Part of a small language model's weights.
Training: a variant of Muon for these matrices, 134M tokens, 8179 steps.
Each number is 128 + 24 x the weight over its row's rms, rounded and kept within 0 to 255. Layers, rows and columns count from 0. Numbers have three digits each. The size before them is the row's rms in percent of the matrix's.

# layer 8 MLP up, 512x64, rms 0.202, rows 100-199, columns 0-63
092:147118088122128112190144122123135128108119112106144111164104142105138105105148113126133135122152164128137110151136142151101070118114129146173095154130164090122092105106095139168123153138112182
093:104121133112155132112163102141117099084150155142130130149096111126151200125127129133119102139121139087090120066120155094169125120158099142112132109102133094113124149106162105116091112141120120
085:138102159106155141154126084103141130110176091145125108115117114133147176154178116118106127152105175171140138121132129127158166101138120138109173128088144099122142133128086129109132095155117115
093:089152135114155123133133147147149136121142122105115148164085160106117141126108114089114111139122153110146127142116063153138170128107128103124071112097124108186134160116159114084162137126123120
111:122180133102094129191094165114141108155133122116165111153093185136107136145106127121143105135141113134152116129140159121148140144107130136095095139122143124137128154111177125146178172154130130
112:140113138134122092110074148179121108191146153104129160101092165162131103124121131105131108128166147111125133164138086138099114133105094138111156136162118118112077116137101142127141132139107137
090:141171063111115079139103106155104148102130121145157161187107144111128125149107133133149167094131120116145138095138124129128078102100126141106116142133150109128153141091124094130082143140135127
101:107133123122163137119102104097155103174124088137119087118178116121160108100138131109123131128180117103122085092140144166132130139142155161108168146112128118122105156110112141142129099179103151
101:133169157136096101142147135163106117128170112103122127165101155115119158165105111127148168107119166086127166170152099107165121158100100118140145136099118133113144130103177134151108132115122134
122:122132128060111147114106135129171118117209158114154109144150157143129106139098095111107083152111101123137149137139109156126143119168141111147163104109123124161139111137126138136115112172108119
106:128140135110094149128106117155155115176114067086121137092123129141098142130126097084108135130158152081133142095135093077129137150163084105123116131124082143114122142100134122135117110124099145
104:114167175120132120120073103148146117120115146104155148095147106182110137134171132101118115120130086145116098106124099089167110087148130158108103142143139126111114142120154156125139119157086111
093:125126154124169091115110120150066100128102075131132103119130161099154141147170159148126104133123120153100129080103120136100141118142125155107150142150161123152167100118116108162147131090121106
099:113185151133122159151138136126152102139087098191127114112134147150157136122118111115133119141114122118090089127116136141114119165167117103089128126132165127129119154116195100135129108123082160
109:092121102156122118086113134122121102072104146110131112104120161124121180124156141141152087144156117104133097108113135087110110112157131136134097170114110101145144166151116104096117141141077151
106:148133149131129148153133130127102136145116188106127171132113147113111078139113121151093144120107102163090097142118127165115129127133110128131117112134127148120107133133135161080108162182144200
118:101160121166122118163087110184148100154124112160144154108132105149131124115135123100092136104109135105131169136111092129144106112117169119163086124118119087132131104127135094128097141079091131
088:114133160136102184104107111135105134076089128167112115128130106142171126143150149183113150139097125153092096092119137149146082135157162156122118137091125131116121171117146121117143144117137119
112:148102120130156139125075102118137100136132147092156122131101100129161169125090115167152114155128126083120113091149154161113132159157123112129135119111171104136108113161109152165122139165174134
109:117136117133142170114075140131094135095114151091141162172118112145127154116131114169145147118103142122122117065127136161133143136120173165122108152117169125158099134159101085106130131111101134
104:139115172136159158159127117116141127153106105082104150142106162169095124097133120092157123121128097134097106118134144147084072141129118141160113153136135128087113121148139080077137128143120133
103:109099076113117075108076140153109133118118135104135114103185116122138144125107094105142116112104095116105118120143104152100099126149159101160138155127161114148156076144097139125119135151105140
089:150117126113122143180119114163151111138126129126113144121149132109152079166123135144094117159097096157092155138141081108103119109119103147071134168124100148128157188132138119142101133144111111
101:120119127147147142127154118098133094118148112084126087145103157147109123087100114125100126143137082135150169163114086120083116172121108162111116145154104148101089147126138141098123135167095106
101:121114156149144111100161140143111086120158149116146086183150108141113121149146140152145092130152158090120133139128116166058133117110098104102160161118140129123121159121132151137098166132102134
101:117171148153151140130157112077111116126086102126143191119106093103137124154122113085119094122137118162124121097131126136119124139164138126131118100121105143067121126089078149133138115120167131
123:108098169172145122105104109129129118095149141158148101138167129097128127179135174136155098123144136085129126096151074161132128149142146130130121109131123142148129121156181147133123132081096120
099:174108121136129118120122172090114149165128121132117190123166101133089133132166125117113126116148129101160147089159113152131123161145086118109111122137124094093157139154095139146091150170128123
118:122130168142112137161162142128164128123118146119109110119108081100134124135117152116122129109157103117142052142144077151090136159110131078126154126114113088111119116132136127152128143145099185
133:132160123125076119137083150142143081133187132154116121140131173135119108142118131109129158135136113119146099111158113074131134105112111175085111133114137127135121100153104150127102157104078145
094:187126149124149132126131127133137125155168135081155133167187131166168160145107155125136122120121115126162132124165156102089128159122151138139123125112141101157129093124103118121067104140116117
094:110110161126111115101128132132089148085133118126137156156079180150142143151095099105112145123111118126095117106116159168101147116123142123147120153085127127121130200101136120128110153173110108
104:144155144091164176147125123113159112188086104104184180126086154155132163119124096149126107132148117132123131146153180149139120121128107110098138137143130127136140139120125088117124139150120110
097:177111102158120135152168166099143113135121086116115118120087145151107152091098132141149145122135112147103117169134125087101143141115139104090110137100149123157135173114115106109092132182129141
099:127167128142161148138096112143094135180149125142090119101130104122162146122158153165119151094136140118127160115119137138084121146140158132139100131156159078120156131108080142129086130139177119
096:125165136123160156123117145128133127157107099084135152156152097141153159134115194139090102131148153125133106103099100107148130110148131158092124142169124187114098143101150122121107131159106119
089:097125134151114105160146158143145145104126098141106116145127107099056152106091137160147083106115132119137126129107142166121101140126153111141124154115133138172088146138141131104082110136079097
098:143161128114146150156122145155133090136104103142151138130111110149045141100111147174122126096171088134116127146140130122159124112107121131107122122138128134148095137141143095116121200148160120
087:122114128155133135099110087139138103139096140139132120133104149117145166136114179156092126106082137151171148114136126138141134179110116179143124134099110111090149119091112094116147140133070104
093:134086148114125115129126125116116110140119153124168154131114144123174164187131118127130143098144160122098149117185137139124120086104118135208117097100163155138109152095119127136121143127123147
104:162073160139131101107104138115158105124154140098169176146109099148156101104115139148133151107114168116120152103137125123120123152138127145129115127081123124124146130082106135156124092138158066
087:132133136143130117149094173113128091142113126121125126196140119119151088112131134125131126146149139157109067103108140132207086119167126133103129127136117122087113167134123125123151135147156152
088:116115100107097136171110159114120153140129139131105096104124160115136161095167119123151153094112146111095147117173104103135106120139129155164173128111154107102133110161131101141074112108087114
072:121123108103103142141162115124145129131112091105079158126108137119123125108103166091098200099163122128121136125114141124107160150152150083100140114106093123095168123145122128094123123141157165
101:130133140164156150149107142124133126089143170135182107123113158138184118101137118115142143122122090084135144125151118153100175143114151156142138107107137096153130086153179144106127105095127125
083:128135162157121151128135074082114096190114114136096103145113106095118135138120135117128126112108115099107122108131113104144134148141092120134124113124119083127068183113126084107125163117136101
107:136130138152167158108116137099141081143110112150112138103098164160124103098150145135099161119144104125118143175124121128097172147157125131136123130119096104159120103107112055092160134125123153
079:117142135111112102159147171094147126094149116127073115141110150127140146124062112140119153103186109136174177118136111105122137142133133095092150133097156103096127138146158123131136131148146134
111:154132163143123183145117088141097104112112116121158111121173071175117153127095098128103127150108114106118137137146154131128164093163144130102118127117136101158137090164138147150110095133148143
115:111143153143163128139126114143177126088137128139169100119094141110091119103135163177142077104112128126179141144128163112114136128129105120140119141113104136161111143139119169060156132144110125
109:143129160142143097163154133097137146098124134121121134129132100126120127150120131134111095157114158101074154155149086090136115113183120159179150155130138168081110091140133150146137127141155106
106:139140130150167148088140144111121146146171127154122149139134112137114126173212137118138090090099147078134081120122101171128127160142116130136138122109146135127137160163119099136115126110113147
098:151142115123116138126119169163105117098154154106166170155098157115117102139084100134159162114109125186150126134164144128105127103127143114146081137106137149146147154096125134088130101153134163
097:091130099141139106110137179097115111123097108178163111122127154098137136113126185122154106133116174145176135141151101100118113131142120116098147152117125145122105088128164136113118105137077151
097:119143141105121071125092149133115105155128074092075146154116139136107087137132117104127149164111132123174162129151152114107144137159144144077141122145081110100147097138136117103142134123144122
097:103153108129148087151160133169131129069117155158158129148111110136114143117146101129126153141134161086105106123085106172155128151110169124134173152155136122128081135105130117102093130133116145
092:081150099147132083140152148109139103120147151153114144136126134117106075136130138094091161150124139122157136116124113129125161087154084127122108154072125085121136103149113080136122134162154114
091:139143142118130105115093143123126180155153116098124167137074114094153151129116165143131192080128145142075120105131108138129082131137151148121131123144141140141140177137125139098142148109105111
098:129166073143094150095121126113102131107150128103138097145164141117141139125114097101122138099119125129144112150125117123120174148136147173110105122118120139128168133192107132100074127169160157
110:102113124164129098141112128120138084143118071116107088105112152125151133138125076135150081171137142138118159123129116106119117118137118144101160125116109164102120155108127167096139189160107125
088:131128141130116133148151121127118126161197124155116181149122145123115147124140155097152123148098103118172159127160074142151140078149092111110146125128134137081161104164130158123133127155113134
113:124123123137135170143116158129136104162143132122160134099069142159072116097144087173150121104095106130124090112145142098153101107109126136117094110137130151156129172142080137115131156141132111
107:110136150116156164127162130117134085169144130140187142129113101166130119152135103154102119117136103169143127098173116091100133118146195137147137119128115107122086120159109128133101148093127135
089:143139143115145095107120101123120090072126125111139127143107137099140149157165114115132078108093120102159109183144130098113141129127109165116130126086151107154124099169160161090116162111123129
082:103131130150115153103117138158180141108134106136143075091119112134115140159092187121099110097119147167124118165143127152101109134083107147117137121098088141121170145115095129126129136159103122
090:117091158104175109136161111149198113113168126087154137141151150132154150138176133131128100114148119092083161128130132126137117137129144121127140156128145122122159153107160178109116118111152148
103:157099164137114079140152144115128089093120132088127115123143156119157118119110144166160106157091078151137107140112092106128094160145131129126139080133139105131185118090118124124117131119130094
072:143135128095155133123171112155130160099141163124124141122114142144100123160145128113120057105159112114112134099109126073133134098070103155117155126154115099100129146120147122089107160101129114
106:148115132143111169147144144100150101160128116132132173135100134138096168127118175128120117113155085144093124136126100061119085177133132128104113130128117156135138105100105145115097131177135149
114:148148151142140142164199145121189102106135137092115155133128156139126081129121162109117102148127096127103121166106119116143132139134131143136082126093155123118154134091123093151133113120166098
114:103137149130129123119150108116141070153107092099129091092145121103138130126090092122109095158128126120092170124134112101135101165127155143070125127137120111149133140111163153131124157188154127
119:151158171108100108145112143105146111114094090131117082154104137163129163110130139131114145130096134120127151132097066147132111117091120120184106115086149141133108138137137138140129149139065136
095:144145148185130126152136104135096114178086125141135135130145155136160151111122131127148166113069162115130124142144117117120112129139101099109129107092109141142131190122106141115090106140173162
091:091155146106107141102137102126108086129168101146124067095084132158119120122141101106088112120111143132127126140122102082138134129091139131110138125112075118081164140098143111138135096107109137
097:124137093083130131137120114159129070171108117082144172129141118102102124136117178101101137143124111144128144134153136148087110112134148147163123127134149115122165100181089160130142150108110141
094:126154113130145148151141099102129113095138111133121090131160106143118125160138162159083144092133120116120085126140138162106161150170100151127146087115153121103136117098070132158097160147123094
107:120179159098147105135117133120124124133138112124139152135129114099112136150126161146133161113091148159126185126186158083139115078115088152132099111120146133153124138108105109128084107143095101
103:086124073121123139142089117167121109142150109122151104156109129170112138129093111139131104120147077110160160123111131112124100115128083111130092171108087124116102132160118168124102158137134105
102:144112124100154121146111126092144153114111146083104139151115157150097169156099147184108106148117128076105080087138110163153108116130146129124085135130158127135136124106109133128130166130094154
099:144139168159144145144133104081152111147176126126174179118102119095159141120127185117137150108115123140116115123117122144146120113160168097098155120135152102124144163112143142178125145108097135
090:109112132119138170127148121155115145170133125143120144120113123119102106119139144158088130147141155121115112126084149098184145164156121158112114119111078111160155173146144189093109128122146100
100:113126120129149112133089097159144092122133143130134152098075141130140116134081123123121178132124103136123096158110103146165163085108183098125149151122093140100133162112147099160118143100117141
095:138136145160107145153120154098100143109150155090139163152097144161117073128151145109130122155091103103105131150147143109115129061116124112136059146118140158101111153132135133136131141143153110
075:148114157159155160155116140112095135148139115148099126095172100155111136175098123114165124142117151135156127075124146158104150167128098145126085139157127149121122122186103153142106133134133105
098:126153123106127110162093128156085145121152149103123080156130160099111149118095120105141121143102148108161135113101067111154149124147128099142178114117123113149132126107144135185122166141158141
088:097121175153135072168119153110144178146117054128089141161157109142116142107126095111112164130110135105147134124134137090118146129138115109113118150098152159160104123144122129102113135131108113
098:149103118115146141128117132131113146110104132084140124140105150091114141075141116125131102173112143094126153102142110112156116142105129151087155105134141106164090195105108122177128154118091149
116:090136128136112164152107143135189103129117096124135099141138139107136138115131135126101121101093132064094140119145135142148154142148115137115126100155124129184122086139139091133086139166087158
099:143125123109130188179120118125086139125147149111168110145133149148128131100113128168120102142149123120118117123159076152134080095129101160161094123153163112116160112153154148104120108159108127
094:128139099106135158147079102128144124146138139100116070146120088157118144124137116148104147128172098123131113141071091140178121098108159098155126141105166117095145133107138126114094145125111104
100:123148207141093067140134127120108120121110137179119124111160125113120119137162099104122129155104102123105116132153101165136086134116127128132163110153152133092157158106129090134163129135109128
106:122156150144095120125117138166133147128126144084130133117084164103137118164090070129121159157085123123149128138129119148120137141144111104127122158128097136140131202153117151090151106113103163
108:122107127140109158140135134105119120131147123086129102071110165099136127135138121077130143127087084111082108133134108149142122139080165112121168129089136093142083125097129138145104165120137151
096:179134127109127114091104162158166066134148104135098119127099144145127113121107149125121148101100130133099126139139118125107112168108115188131148095147092119119127148114074120086112127150139150
108:149174193115165113195138138119146095157139125165122133077098125120146132126154148135099123120093129140185136131116125102111118134124146106166152106166139088117105133115121125107120135131138130
104:128114074097085144120121129101199089097120120108125116132086122145120136112113098154131100135124103085114112123125145135142100131149127143133065150129177097113089125124103143121133125115103138
103:117135122121146139095089108095129104125153138148131153108161127141091104126115143095139121083121154147144154156143097155120126129198131111133152099128126114115141150100160109107137052166129140
080:120139144128079130131121132121106102082087151111129143168114117126113131130121101126116123102134145101131184129166107105129166098190110117115097108145160074133134124144157115098174122141130107
114:155105136151128178135107145087135142128123088107127121135150121110142151107119193149104105117125116121120141117123112089124143098105155120076100166149139150163134158127128143087095135182134101
102:174164165115136171148090136155147108181159106104119128124117105128149122138100091132157117131141117182127100120127164163139162143146128143145114125138108124116129115173105176113138116137167152